{"num_hidden_layers": 14, "hidden_size": 128, "num_attention_heads": 4, "num_key_value_heads": 4, "head_dim": 32, "intermediate_size": 512, "vocab_size": 1024, "hidden_act": "geglu", "norm": "rmsnorm", "norm_place": "pre", "norm_eps": 1e-05, "positions": "rope", "rope_theta": 1090.0, "rope_fraction": 1.0, "qk_norm": false, "attn_scale": 0.177, "bias": "none", "tie_word_embeddings": true, "parallel_block": false, "init": "uniform", "init_std_qkv": 0.0445, "init_std_o": 0.0, "init_std_up": 0.0445, "init_std_down": 0.0, "optimizer": "soap_variant", "learning_rate": 0.00468, "beta1": 0.95, "beta2": 0.98, "weight_decay": 0.16, "lr_head": 0.00791, "max_grad_norm": 0.5, "warmup_steps": 200, "schedule": "wsd", "decay_fraction": 0.92, "decay_shape": "linear", "final_lr_fraction": 0.0, "batch_tokens": [32768, 65536, 98304], "max_seq_len": 1024, "doc_mask": false, "z_loss": 1e-05, "train_tokens": 273900000, "max_steps": 4561, "dataset": "wikipedia_en"}
Each number is 128 + 32 x the weight over its row's rms, rounded and kept within 0 to 255. Layers, rows and columns count from 0. Numbers have three digits each. The size before them is the row's rms in percent of the matrix's.

# up: layer 7 MLP up, 512x128, rms 0.11, rows 166-200, columns 0-127
# down: layer 7 MLP down (transposed), 512x128, rms 0.108, rows 166-200, columns 0-127
# gate: layer 7 MLP gate, 512x128, rms 0.116, rows 167-201, columns 0-127
up166 102:114096123117189190108172110182163113141109100060110117113133159131152089145073129142127098165132083147146086106135103140119150199090124104164129126119067118141081095081185115110090130109091161104095157141086126127116073180117107153155120121142171097153086111080181141115122155114175091156063122163136102107221140119111187105097118111165131100119123128154064116143164109206164117102140
down166 104:204127186142133120075143172138104143132157156152138151170078079143106147158143153131185127186150117137104052053093103121114073128060123110181154100141175112137085144131127098168125147115217132187111147106180142154132089135108131161154105134162089110183154154131085139092082130158132135130101149122168142091106096111086110126158094113099134159126085185164187116100138162119088118102160
gate167 092:132173114085135130088121111116135170150157134125154141138156100091183115194123137152134156167128138103117109112161102138169174067140128213137074168136156124093152086144141080153097140164140189155116144167091150163118130105119105140131173207166169186132138130107147102158226141117158114078162068111210156141089102132110137144141148138062160114150131157143107184113162131116085124082123
up167 097:145229126145099148150144107129126126117107137122117124098114114127139073145171152119133159201161146151143166110068116127120111150096149080177093172117142101105167135088124141183140076090108143143069124188065129121175136091098110112128181116142094100177129101166037166127113158166107096118161152128131144166067082091105116116183080144107116173145115209112149094086127113112141129146087
down167 096:139090140098132154084087116104127146078137113142129101138109140126114098063108129089105181132127128118135095130145208105153097129112143166130146142160170067098100023122144119195075155119136137125134117122084120141163137143119102151149122185109143118053165099123084115119125083067157141134128167105229111088122149172148185175144159116105141107130146087176090129186138101160171070135113
gate168 100:194104171083125145092113170131169101091149189121123109117135127192114104105130103104157119136134137117111092110125165119137084138108152168111120154135120139136100189210158147109143143132152114129183139149138121114115126128171170155179156177127112092117110128154111226109166179118112134126205162238118135083140125101134126122200091150086138128160137116155206100161134108147093121189146
up168 096:149156106161086131103144123109167166106137143097109129131143124202105094159169081113069096102105086124152083146146148140117092091108113157137150166050128139153090131149200155086104145090063105167131116154079132098156167168098138127205096167090087132112164152083151109105126107152144141124103127147078108140128138148132135142236112137169111190073103143183106125081148064140130129142145
down168 095:121084154135114167159086144185056163140131139117116127146202129100118110096125124145113153148060150129114199172062132175139172135134147077139087154164158142187108128138114131125137073108075191129126128151087180117142094100123118092159103162100178142120073115115136137093084111150213110116172157172108138085118180156111142171143123094124135155075089162157139073099165171112139157155142
gate169 110:210108135185098100140097102114150147148132090133142122117143075147139100093164154109156120103155180102063099135136162137131180137084127121132171122130094171150118120102161083115186161127107138136148135129201150142132106093085163161142110133098082166126128172022107107108109102118164149172110096137159075121142127156119146180121204163119195105190161128147097173163179131151164103110169
up169 104:146132113077139114151116125143165129190037118150127149178161141127145140111136124135140189125178170098134193143063119101128079141145189155147154104142140107139179199140060164154144155069099106134132161143144109082159132199130143122096137163058118093143125130130129110095124147092090186158177154170115094171108163106160123114121189124130146133121193103089144111127109160162157166068128
down169 094:125110122152150107116110123106129158139102064113136105054098067140112132146119134041133063157076121107120176110134143111140207120100129097098119152081139142130128128123130158134109146096133174152109060147124128210058116155131114112111091163117053103086153146050162117150173088157089085141078097122117093114115095138114120146112117168164166119177120145168154174149177175091131103121168
gate170 101:126103132105099089140141134053132146094073118111121100118096136150162105219152135166127127094142175112097107083146118135121146159107092109123141169041147113142132114154108103101101102130143154121182069102083116112128100146085165123128101142171075074106159170139170095108109068144125075030090108082124106130148114171088107073127154110100101144091173106163191132120125193104137160128151
up170 099:100098156115150128118143081147081097119119090155115140145097161081132078127166084141091121123110118086119128161093117107078092146078122133162125119119092071166138184086073158123107160137126097122112208176161130154076132100194117097138130107145152115099112105132093124163166128129137165151110131217145109139166184130112081204153033174070145149088079119108156149107172110140156139133147
down170 099:133182103137163082136053122157106091093091129129164135145112069096150116139119103147144146103196132163093116100144105138114098102130137143138130149125144145165115186158122082051157171108130128175104159092102076137103124130154147069163142077136156099124076100137206072155094159133179164148102124141152117160114089174116144112126139191174084157161122194129099066174168124170082123094148
gate171 092:131141154104122119133165127103113157216131229150086068157089166085110166132146098130099133110189148139073088102124115193145142115141137097129126195157159108088108143133141087077137124092202094122100113080134064158108072140150182071089136155116141159151134132129162137162174120147160106140152145134106121121138154073089124109098125081123145107153082155168142099154117108087170175081119
up171 090:149102118176172097180129081124128184160088094096127155119109148103138112125110151091170138096117125104147152181159141120110157120122161139150170103167113201116130192108180109127126131179101125138109109113105056152089186118150109070201112154071078125161133118133140095099125159161146170093202122072148168120107135144127196100175048128147146097128118119143114150128188107103112190108104
down171 092:082161136138174136198157130111073117130144192084171068136160068146188151159074142157119127159104129129085102097076089104085188097077129088073116153129175124140171147119114108147150128136106130117113121093123124118111104186164080133180123166162159114060113115112133104150061116199107086089130090126092164105143153069121060135109142111131130089121117176178139093130126134125128137100110
gate172 106:116080145120147194089102146117162185051108104121117066090173142119141114126093098130200180158144178156152145094142121117125157127118189103115119053119098131140092148163159147126098061115105136157161149143096147132109116110157135172190182177081126066148116095108114154106115110096061132094115128142108132147164141109127127162145084184110118157196142131049113121084112159109159137098098
up172 103:106116190109188158149137111190176151141110113146110128164093081089137104119154114130148084121170131111136177144127105078123121052118177148111120046124097176162072144179204145106080125115114142141156117118137128102117120096190140096105153146093133079075144142144072123054094105141168109182145073115151118131076136094162155100168116141101134114122149171099069151177108118119102104089128
down172 108:100082073115159142112145186119084092132099064164103117152131194141103142134103113103145162126081139136198135095126084094148121172114123132075097101072153089168135094191165193138140145099152169102116149130114145164133131130119128117095137129133078085152122058110125100143132083143084048165133175151116094136132171125159120166147094132136166174130162099116074104144120179079088164069178
gate173 092:194175142169106130091132126135132159117161070159181149076150143083108127116143134148115153133131185105111110177174082080085124110117105128124173165163119172194154162086133079119123204110099162080130098140076132112097154154134097124159145158185128133155105103153137102152079148116131114148073046063104122128110156125156150165124142122079062111164123088094116129084131190158093156113099
up173 091:130122155121116097166143105157143123180173121103111156114167139110098107090124178139067162098136140143137055131181165180128141164158133115117115119166111134137133133159215163176130136112106125097168118127080166144157090159111174135103011123135124084146187136087099126096170064139106148156110134152155140121162135116137111185038101129120149161132103095150069174088139104107099183135150
down173 094:137127158097126102134106113084141132085157127206160123120057197149116155147098166103160117086191154145180153167168149120134142139144171144134168118124142084150126150198133209148119177108104114042148168151102134119110107163089136134122142091128150119107120153086142088126175134122094117155106127177152106189162092134123161041109147100207136083131150123105101150185112110104140156164108
gate174 102:141135118180103144075116141116105169193097112117092089090149048114160113191141175137050095086155112112108160086136127094121089177168103109148170098201140096109125116160149122106094115125141151077139133093148133142142140125125093074142084159131137058146122183180112181111111151112060111144184154127089135142093134133120121120153148138147048108154176135137123109107048096106136113116085
up174 099:066124150167099191172099103153097135149159154101144160169177154086162163076140076139133181096103129141142194158144092056177151110109112117155106176109157128135128117099122143137116131100080088076151155119137064069096140113164151156114101188162144132061184165120156146124059092136095086121117079139149146120143125106144109090108127054196100148126113109130135084124163106148117116126162
down174 103:144070157173101135179117109157123070133108113097117159090116101135142119156128172153137068129136153140131132129151133122128135059177128132190166115158103126185133128123119088171158145092110071121101091192172216136122089092111115110123108105144178128148182130169138108171120112170135170091113126127198078109133083174108128096117167090151119112109149079135185127076174104110166070194148
gate175 101:148137153196194063168083079162134076122126132098170125118112134110078095119167081165126124139196093138117162077127118157127131103180147169157171057140130145115171103163099118149063106092145106101139129121117116118120123154139095121107096065056050117135210152157144164093135144117129109101115130108141128147133199171187127175128111114104141093113131108127139181170152144107140103096102
up175 099:171152102105109123140133134162172066147106135098075155121123099152107160141097066183127089114176140127148096122168152178126072153079113082179123122082103187123132129098101142116129175103133159136171144094101087103078080140119093118098123085125095125143072136170122110166155151170216111145083110135125162114109155139094124178143149114129055077130096129162158151156094094129110071045154
down175 098:155190128105134116118098124107162064135129097138139117221074102107149109134169112081125157141121168104085075118137169123137113152170116150115121165159136202077170080098114094141156096164094180105172088102101158082153183095150098154102099129088122059116101139089112135121152147136110118158181128117129134148109178164166154177073112140134081130115104121152134194160145153175142187080097
gate176 101:094131167076094144102095142113103110106148106082167139089094149129137144141099136120167114106138136196122131164132098137092111135153106118107079103139148196128109174100082124197091158110160122109163187151164188217116132096112099144093123110132124102140159078125136080070140166073121110027139134143194167088159153168139143124101178138122091102069164117111104163116143131125094100104082
up176 094:158091160119075123127071109170124149115142136090066084105117136133114191084145118193156126122099174137106176087131095134095148114099093151152109142174073170147171082153080180164138119094112162136120119141160117139093101098106090067167117115159179087087107117187079124130135122133199106050167126114099191143132111079098108148110145133175162100139126128163170140129151186129114189124124
down176 103:235132153110145109127135077135150099111151159166140133162128210152102125111138152104120167130146116078152115145116121117134139149086164103164086173136143113106094116169113124141110097146135042158171076208111103137131149100094192204146113082134104137140109095069128110106125122177090136149091200058179113139122180119127137145159105081070095162167130123133097159133117139151154136113108
gate177 082:142117134187117115161129163168109080121146162133124121148133129121100099163154102118105191087116130149181137119152132184174124168117154153222146111177143157125159116100112164105107034117112097121160110126167138186176125144129127146191139145146140079062092119168159210137074083117165122085158134105157168099122092098143161196120118133137123176091148177150167131154096076127130134168114
up177 088:137113122129080121129090130176203140117122137170048130104125166151112140096089175137173112128090170100140136111152149129143154106211107138070111155119166097161155088162117065103097147147109165165128163114139074104056103194134166166125149137128153167112144117132112081089145156159166098205163054164121099093145128083133134097117150141183142164198130179131134127141125148088142109115103
down177 082:099133133130127109144149108124079135136066141124143108142108142145128089115126073138137113086172137082100125146115112113087137112152073141162169118109107133100077200094102156152170159085125126139127128140100147099175193148085191191105121110052104143150113173126104179155152176164171175054138129111180133151112115108128145130093132175048075089200144161177105120090154104115131178101152
gate178 113:067193164118124189117111126130170162056103098081092140121147117058171132169187109106104156070114107152120097131082105131154106103124106106136115105160116124139095139106175160125167149099140130159111144106121167168097094117073131148118120162046107167173164179102067157108155145128167116170151122181124100095090098153133154073136126106109178097096099152195139161099157101113079153134088
up178 103:066165105131121135170130177061179182172127158140114155157086095121143086173112157191166099129089155145150123065162079077179121130151089128161184103139161117102090167082103122142136186099093086085125125140099153089141092131092093129143138103111174098168180134110120102132094102084094067122112115097080128142131077112103069161098125112123133074099140155137095177099128122090182123145121
down178 103:101125177164150152151140108139048131088111142099161096142146129107111063170142091097149178126105144157135106129062201103152090099182108163077081152158152131065105193131100168166180133146154102151092136149128140122134197197100175198157113101093098143151144160101115120138167160127172152145124106137116120136117125141120144170071074146127111105160123164192163131113085143138110152087095
gate179 089:104084094038138137178168147140153119089124115103109173121166109112113138188116156104122138166096154047142056194085107145151138130093093173170103132197138134103128111114142123104135152098165098137129147137108155144107073099132103145137097177072157143128150131105146134125072062099103102140124073126178058136158111103101121137115141105101123091130131122140114195114163088192076159074147
up179 093:139124124144161168151129125134149128168170109180169110147131171154118092116155120116181160194179146135076094138086123146144154167138105102158150135137155155145092185145176167112113147097179168188107175150064115178175129131149194126128130181102135153147140109216108120092139135198121109123124141148110138109142110110145082104042122142111091100110172127151149123081150197145199132110090
down179 092:122106114191150109160150086182106132134113115121150104162140092112119152208129093200112147078122113214116165127210105121119112156139180111117049096107109115153126124114107083190107100161115097116187166137129110155131145155114081131149129071173124138174107087142170171141126149109140127143098121124070136147172129137049135155164150084140133128154094158074102131143178079111146120106182
gate180 111:157097046116153182089066137092124139081106212108084096150159119121083135155152125130121132148080144139143176138199073104129141178145131095127114158104071154108120118134130162131130150099157122126147136112094067137117135149090143105155149171133164188115174093119179147159093150132096110099141105111158160109124139065155138141148043148122139107121100170069118136158139123110068190089061
up180 100:152098072083169148132088123105096157111121136059096109110130174125054137048119096142094175104059130101144075111135159148154164090161127106077083136106092079176139119091046122104163102104160129111184193117099146131086107071114089125114124083083158130113130112139141116164111167102134140097154144105186158142116160155143135102092096129124117149148104122142103156158177105089159198123102
down180 100:107121120109171157130144135120097101187134143132196114126094108144180124124147188111167166045131117103166104169131045135099153090118128141178138078193104124202123086140096193133155112117110077138125124118138115126139164160197171129137089135181163114122097155122106161099138145062129163106140104150064158124182152132120100158142146070114070114131145163111113168142113054120130109162153
gate181 099:096179133161106105121163184193141100111131158129093119109148103177107135151139166151097163150092178126133125114197158129118148157154097111114121103165115064114111161083101160146114119162130139076071082081150056123156105136196112126094121132167131158111133187100162135125073137105148123129184084127097143123139189162129103147082094135143069101095088090114157110180157096124061204121099
up181 102:133098173127164069112143115115152119096138203106126124145079124135068035093111111135158159134168113084109162174103163157150105115124140076103158092157109153154176161160129225132179132117104105113081119136141134118081138152156101088158102150112113153054098133167087178169129140129154088129159095078134121168134133109178086106099176117102088101123176118188114066147119112126146121099154
down181 100:181095157131106107142085152136090111134182133144154129090110186153182153133111085083180087106103141180123122122077088155127097170102161174138175149110094136123114176126161087116132196108114140178132143126150160159123101043073081093139098090097081150135190169142112077126147117164166171129136137106143103166071095102136139139175126150121151105108104112109108185107138211113137102184130
gate182 094:147074124130157138070145151145044145098149109072166078086136163148124132117157123169088157151137125126066141133108077079108173061090114110133180185106116154100146113117133058203126078143142070095187128131093116153124140133126126147156054104138130120192122105167089121081132188131162136168115103147146177129141143096155170109122113132152115124136125085113130137116149161060115089073123
up182 099:112079116084107074110175117172115134093114050099134062150159132097084148122122155190083144066166143145115160119129119149104103118134138092183153179164105149116128189140133145150125137117096118080174087137109110167077107083084179151183161156106090140128138069102086155112141145150121084095138109038142133129088183149088159117129129182138100161130148159162131110139168137125157161188106
down182 099:115145157138121185166092147074112120124158135159074181131140114118120101111117106125111142181101130163138175164138097143131150192131154114126073116125142143140135072154126151059152092146141077146123127126151102090114170153153127040090165135147106139079132134115158071116107147077086114156179135138034111140155101113188141022138173149120197099100156096118103093132108152132105091150093
gate183 091:183174032194117156115132139132150070136116164136138151087083101110085122131121180141126182148093110088159175187190099097098147153068120128113132130096140099148089151098098173090150139076122100106107121120109095087138121148153124142068191130135103130139144128104092166132107126073128088140167108116072104162127200110110104123163169050072128149139160144135178119158145134113123127122075
up183 102:163082149167196146181143087118126129153106130092108141104071118114132133125066106085133166109108130123164140080145141112195136134137142107145117092126098092061140174091189149165126123071089119056105150109138106143137116090131159058140089165106081109114126164048103169084116156116134095114110140103192119151088126117167116034150104138095099190171134141132098153139122092126161101134102
down183 095:097151130180085084110154131157162122143154114098094119132061119104123171162125113129148144123158093138146192100174144099085117179132136095105170133126140149168078087161062113184124123158149147110147048106149102130116082119101157128113189109182148090060162109204093143160125160149142157154078139127093147153190094122111153109062136061153107118110159129117108153074136185134106116161163
gate184 108:155149128060157141081109123171147130112114084109117048160126069139174175174112138161118147091122120212138151092114027134132194137153160159093097124112136193111122155155177149132205127087134129120093166175147081141125098089134148146135161150130168090105112139155131105142170147099159107154139104090115183179101128109134128116159130130080140139083142143142177183114144127144188133085130
up184 108:084141063112074096109118128150130108130188163088120122119131176080109102201191155126116123129119180145096141188140117134149129181115144123170088225142101090134106106112184060119136063107140162081098134198116133160140128150093114153166111144138112126129106134115125166075108120138107081081111095127107157109188149149129135146118131116145110119148092151159141139174197184140174119181179
down184 111:176098128141077166108150099143116121108109131165113070079125171135122087108139091158177098109139146108124139159158180123174101110117125095164137199121113079188120161173134124153116138150011137130104113133136185114153165126071106152139056156126138091184071183085166205118092154072138123110146123115114084135132157154128139103109151108082128071089121108136094110159126116146180136134110
gate185 106:137083162138134128175159126142095193111098139171112144078183123155116142162197115145160139120137093091111072126178159136111134157111191123132126121131117171192177126152176104137104101098114110136161063103146145138144114088114147096177167083067159100105132093169169028104161144135100099123206109119069122197112161095158140143157153094097129112086125116098153113186132129122110111146127
up185 099:085175134087138150168118142084154161075144080159155144141139097139139115117158163150102104167130107106127094094212124194078177171116065154152153106135110170129109113137153159137103122190094077095134140171153052126153178078096089172131143170119128168144136158179170123176098122151157078104143143139092130201105158166108088081122137114141128120147139064137120136202116156127134109140159
down185 107:056193164093096080134147113139174138057063160122153161180106142096132105174117127107104127128125129131138123136155073127148099121097098163095090125151086051114104089062147129147079147142132090110081129189093133150125136085112150125061100134128126116169133137066080166142100109144136029141110127181112128091134113156102114128115046120136182141130181124140085120141126104128101142154102
gate186 086:123100158230124171094110142137161129179162099150141143150104163186119127200063137152109141138176129096094098123158142153098144078169138126134210139020121107176130161090108157097144168126149161138128120140149160060123136151146081096128147097100143093121119096096139190160126131159110161151145147135096135167087142106087147092181105102152140197114087150111154118075124117123130157116130
up186 090:140140109121145164078089168125131156105112105122170109085071174067088152134094127101149101158176113149118079196152119121143153141117158110108164075174119147157138156133150165075126085118118158098124179176102094139111148139135137125108125103126207165084078165162082215074074138135089114090090122132158178117115093126033165123092107129171135098125122165112100149138087139150085131132151
down186 088:169147104138156108158163151130134121148107118225083135126173186121161110148158176130155190173118149127121134103204171143080172169203184104145187145164124114096157125153146096138120049112132122125109146093107132099121103093170098129109122128131066140112089086105151120152124167117134165121071132103118141126061133133116152176106169115123113116111087126117195106106156163059165163079112
gate187 097:141127093199122138113088145111179139067095113132116112114130134109076097173173100113143136181152212133150138141107140151081149130194075132158156148043135149127140114155133127170126124087106105093085090120192124108171113111164196107108088171085097169161118141141104146058145161166081105094100107159126120086123086105150122120072092088138086123140044122123129143110137151152156153123092
up187 099:140152105069107159106190112117114153120157086130138119126112144111091142072097149100151122085154169141137137152106092124139209172113126196145140123102108100135169192111096123176040134100138139167137127101106117118086192087086141177166159115176174134139197082088126105171155117109170093102107119173145105136131131075100146118116090145101146125156100147090154121144172110158125106031087
down187 101:163146168109125154091150134151120168107100112154166126115164108097120130081133133183082167103170142123167153101133136119085124113112168145147082096102147077150204170080104175136074070171138123137122187147156163082104059088092106175167150154093154094176106143141120188134109137140121077148167129173161134111110189153095141103055132161108120109083141156123160149171142079143114156064152
gate188 097:128107111111108134121123064126104149097142140136137158150150102071110177201145057187083170137174078175142109128095100058111114145118132130117140110184095144103136114135142107128139112101135091164166137136145179123115162094125181119132209195093151168094151138117190064151080171115110119103129159191120156134128174132098165097168131114057123064126102144138122094152076144105162113155111
up188 105:073107090167150160124115136078094098135155129101115133118146147134133162168175119137166104125101131126059110135200176168133152118146154136122101134153064157147099157122112140129174138108133165132103095106113158073148075154123177122103104118139133105135229127156102122103191172102026148138229103152117225109122137125165113138120120157119124107124091118133165127053133122114153145124129
down188 106:141109168115089141115098139139138102097157126097126104097094112161188093110091162139106186165182119083096116131138139132101138137142087140136074138141124073095074104150161141158156179127121142103058102140115152113073164119103152197115105127161052097077132144177158163068184135109083077155184130137106132140175160181194130168155117156127129195192129150111118146102170153153098127112151
gate189 097:077069129131147157085095080125198151094122139141137126095198074105134065164099116137055144167123096135125115104089097095130145085108150124099114139115187166131109191148117150197107083088149140180199097082156139163121096129113087116114145165086166116098102151094157133109160092105089129142115118135130096167094127121102051083081164137097105125141161103142173109136087119118094091086150
up189 106:145091172160112170132168097116142146141180118158151170071175154161132100093077136095126122124132115135115181164112189053152115095111123150148138111068115116176183106147070160097120113145104153102104088087113133110073108187125147105136154104106160118153097135120129167149152127146102154121052134137102097129057175149162162124063159107087080148147104175058124137107129128092119097046118
down189 111:133120091099126167138137137105100146087075092085086110089153174114123112153053128128191138118120153161171090133174125174116094119092088117089088113127082148118105141134146129071137120120097142197147133143112135100141151145166131128155081082158114041098149165115187099116135118197182118197111110143121144156115115100118181092195152154102120128113122090138138102111227121164072139136091
gate190 103:156164103138121094132141120172130098106165095117128058073121102206088183130155120083102142113137101126126123106106117166137119135110101148094117157107091135152139122097147124124171170120156134165116083103166134130117108148131108168135156159117180174041070101113022073085060138154152122101126134101152135062134108111152100079151125159104065084142155172155107154145111104159061104121086
up190 101:151155082173097173073125136132154160095103135125091152170133146109098142116066123113141158131192098137170104096162083117129135134134088103123172129143152076113047177164125176135117092183108094168173181167117116073094150159109120149088189099123133129167124150140135126088130100157149143126138092125176177078067122144128142126100135178107084112079153115127104170110175069114171206145097
down190 102:075110158162097161145094146161115125125161122124169158140119091077163152149150133071095117142149094152116165229095115193128137132125068091116129073144111115195121167121097102110121158082093163200114070115158070166116095139088119096084169161111118118094112155149091141132093124116109112104067128152088155135079113130145144118109127152111132093132109129111151078125148036130042132111137
gate191 099:161143125127053156098179084150174154124156098167124132105121094119120083115124201138094079172137111156139076176202133138075159211101144122117110207138133155166160174138070107113127109120149131169112163139107106091146060132111173147156070065113123125129115088142062050117118090078122108138130101125098139161119158097134126140086145145135124097083118144099129143113147127088124171152132
up191 099:071171096128136045121138156138103106083134129166141104145114116103094161106103104173095128074153141181163113099158136129096157117080106160121170091118132104127108101124164156156091135128085111141119160137255134100140131171186116067156176108094094110120091137120163089173124146122140187163132082100099152119114199119128158140098110089144103179132181125113155111132083148074131090140144
down191 100:199107153109103173205107155149114127152127085153154146142089160133133086092135132120189056131110092136148126146104155167123065058096105152152102113163111126145201061103079145130164077128151117171199150080120182126137103075114133119115142133103158142142151145108067123103120106088106091120075141145125083132171078136133129155150091144114143085148086087135102144154180138116203149113115
gate192 103:092130075108143102190135094111120096162065103139152140153156085152121162162114094115193132103095177149141108075129102119137163098109143085104041111157141121139075162164177072115146086101120164156146095133135129162084145085086165141135178086191161165131131116108186135153185115119114162126109092136156076166185108120133153143150099111062086159103179174133146100103148105131072123111109
up192 099:198127095145073094107189140135149140125104197080148141123176106124111102120161212109114081153113114097108128134157112126095120098160136105188134180106124143121087128117108142153120150150060112218172105126136117116143139058079098102128150121145139152134076129119156135115123098123156069115134130157136047133136145171144112166175150144118118131118138151164189156230116113140171190124101
down192 108:114094083135111186120094140140126157170145133132140061157133105169136127131157068138104084124103187116099138136107122154105102112078107126122167148088185115138088119102170089075101171124098124043103114151115155052102094159071099143161131078086109149068142115151108153116198119069112143109154057109108159109131072171100111084125157155093142076079132093112168154119083144138145124109153
gate193 088:128115071099100164151135146046163146067054081182108146166101072073118150153164135158108121112126133169139146162152096136121142082148154112158147135100069122167106122095135160103138051144127130083134117130110111073126156112123138133108095091127150163187114118141084129112162136198183157120062126168162147101108140154098132146131119086101185169095113103163112161108153149057132198103132
up193 085:103148113066183140135121211112117139109196098152192180121110143087136109114108127158115085112147120127190127123154134129192100147161132111172160137164200145117125155055126105136184156146112138062120165133112154100085166106104130123127164111125092097200148095110124119122190128107125110120146130174105084087132212169143117181070166115146186091085143113128119154113144120106124175135133
down193 089:140150144151127083133157084184159098116154165164122089177146125145078088138116153097149109125143109129108077129114134147154144159134140189090104134158175122172125099198144132137130149091112071162097150159108124088079079163150124062099190174145109152095121119103168131094079129100056097082190084071071182096157126099137133140092149110135116083135114154122154109193113174141137075089147
gate194 092:144194109163129142183148167145115100123139137148143159111145122121143119156105106174109167157135157111152066130116114125119165123191118160098155135175144138192125073115167124145148107107063100092060080129157091145142110141128133131106113179098063119143146135128145148141102152075152198150145117130117087184132122098120183123170107032158168124136178107191217123154090071102107132147132
up194 105:113106140128121126095142121135107076114174155170087205046147145136144219136140084118059078147072109103119146130187118141165102150127172147130137149092084116125113077134096137114115126116153140115113161164131170158172077116096134128088123140149143084084204125084121128094135104132151167062124170138153173085154135141134137131099054123117097094105161057137057124116169150115135127143096
down194 107:130165121075122111177104137107127114132098083064055108097094091125085128073160161122122090159189117089161185122140138150113156157153113086144155139130154151084103098167125088095128066162162143073100147171102122191121086069082152101130195118190160114129137123101113089141140147082158198096134122124139119138141110090160121091146088156101101167094144104121149177158167129146190116156090
gate195 100:068115088112134081175103130130157149107102132149119066155130115082127150146081167109162126132138120159120110160119153076107157128129115168084219147092120043115085133080129170190083112140144149116126130123112099092158130135135129087078187176155149160098125194106097146161192152163147135071159134122172162117161141183091114109154131112119097085144137095139134147152099111105029132122091
up195 098:169154192145142071150090113105161118098109146162189116115164161120102131150130081158101045068151135088100091141113129166162195200136050107113131134174163124112147173102100100118137157205141159127113131129138158126105198123115063128151108078166120127135106151102118124098137144132149114184101110113154139073139132140143075144206109161083124166136150080094127084127123135170120122102157
down195 101:147121178078181121096073114135153135089121159139152183058058137165153135108147034162135131128136113126131110111153138188104118137116151094137111159153083167111145100178093102129102145127109139148142161096061142122129084088158077209144125090129127105192108117148168099095130176138079146161110106168134095072134145114117109131167139198134114182116119186117150105083149126199150118112133
gate196 109:118074127197123189114117155149077141097167177141146084093130072168106094125177160071123093072154085036099161125137082159155096168144128133152129160098098107117129138129108080141132118160149089081183127157136132145138088123173074094059104114163128070161150146128114154108120111146137132118166140066116058093140185162142127140124126132092133104102101134120096075186116083108113146117107
up196 109:100131130164112091171096119067176099132132145158106145129155078158115111107137121129097167163185112086113083123128056175058096096174136121121173122158136163144085148174139104133130164171124129193130146100148116180162120121123145105136139110178078101111085172179128090087117098188105164145151150077145101119142148118137103083062071088105182133096119038151096096154109121144102122097154
down196 108:120114174105157185164091090160116134137185144145141075123114100127137092092153162139057130114094165093117140066145073152133131161118093139117108085152091105115115126151124110114177161119128031120158116136123189148095141106108143085126181106129124121075173110064093109134077125112131131122158151091143178171154125108024102167139120108152151104092062109160134062177118138105107125091148
gate197 102:069108092175156156169165154172157177115157096108169161119171170169089121094095150126132163149168161089129155092129088134147110099115170114134127123121148190140184166080143155123139135066075086108150065106120160195116118091164174113114084132118197163106130164051123152104155163166083130126192134180165127144102119111122120111180126134106110115129116147138135149145072155198108096103138
up197 089:117108147168120140052142077148144095151113118148129107110122130088082092156071081202120147132109151213117133181158165121142092141198115094100129096095092158146155163116055117111111112131142164156155093160099105103129144151071135171132155135163091131116109099082085148162089104108143139057125155135124114053098138105125139134132111148145152106099158087142127146078145170068154214087129
down197 090:136108143156156129131151141125139114157161109140197145169151198181184171147092197128122078152105142100106160105197079112155074193097155179093129080151155173122120140153158148089100127133126142109051042101149147135114181064133112139095108153104170110164141129126103153105174120165110117135140185121142128088128089196087120120143098145169156140159083122176124131127096130141143112152088
gate198 090:143117056089105195164147146155122133090193154152090152120116135179111148155095121151172088160126141144142119096172181133198148122108150079113062131133110111111111094145143104143097113107143093081106107117108094163164106119096122153105138152143084190111193098092159093187149155106135120094142218108049122131092131140058106172077109136110102075157103140136102169108119094132140110154099
up198 085:120176096150126064115088159102147117082125118154139148073108055064110155119115156121145183167197104107168145101171072148134110109144169130150103122094177187155145150156078125135119183109110102138109133161099101125111124103060141142166123153123084142110130106202124184130145148148119093135120186108113137130135101113130142157114127057073108130142123140093119187192105165163221114122151
down198 092:127084151143130162194151121107060191151159055142069097154106120167092173135135112127158089174165121109097176105095176146151133182134120124096120176126140167119111063156135169149150095119164101130133093098102139143118067105114097140028182154133119154092149099143180052168091108121129106127101172138121109126140079146172095105130077157176130106095128101111118103128129138167106092126090
gate199 094:102158122148149206135097052141185123080112109156163118166170077073133100090134164152161099133153158162133094165112142071166173093093104087049090183138124071154147120134145145156097108157183110118128110089168078145146127129107135130152115168171105115103129041080126155169133128150099173135124125151066138117132101125087175169160143150107143137127101103107191109166119109129150131182127
up199 102:181104161112133105106101104114140159107139109108162104177103116095060103139106127131157117129136101181177129136143137130160100110079144160139180132103126136179202090159118092180154119099204124070088181209179055071090079096091143115123098100095130118153157134103111132050151159126167163108133138107103113116105154079144136152124067155111090140155115114087163085174116115114109105137158
down199 099:148096095171084170148074069193133196187092166134086146155151063078130135095159133084107118140136125119123121158116117153176169099172122092135165156144152077108183171100106120143113183148150117137142106107149142124201095132116154174149128122133108175175131154182119103135075151170133099136156167119168105143097069134150186149140130132083087123094182095138163148184126068118134138136100
gate200 097:190164123109157103134058103097142118075054132151144135126151145178049173150116098076127140134147196109136127121123167187119160106107145113135210095118091096165123212132143131154135143107167153157140198186134110132100113122145141174169129145116143110163084135097138130108127168141121150149171114120091170089142113107142126087140144141135093113204152152162163118102063095165110189104113
up200 103:093081145067151073117127138115165136107100072154129139122153094079119107094114190153123089133163138084209088111116124123105138107118049127092113141144129108095171201135119199148074158122099100115158073143077178110146128102110107091164127163160144122121149151126067143092125158141168140133082087106088107172091121113188071111145130093130125172128137182133102064132120098087122183146133
down200 103:155205125155187141102145149183070137096164131151126096199121131109062053158142089169120157100134136133126095172158102122127125101122078149142070106097172089151112130116110154135156131117092144098097142100079140120098159063066137173129111161134110148160137105184110104136132100106136053139107175103165167083132167128124164098111120173134126169141099172103104156173047164121138116118171
gate201 095:131167177162076082163110108143147139168079076137112156131087124112107102138113126126130089104128167088140154142087153086122086090140134083146178134093197162150094146129142149086106104141113132110110132209147110103146125142125083056118089108152213157177173124098100183092129076152152141099107120123093084080140104122125155132109125039183101138091132142090157127121066127079085126101095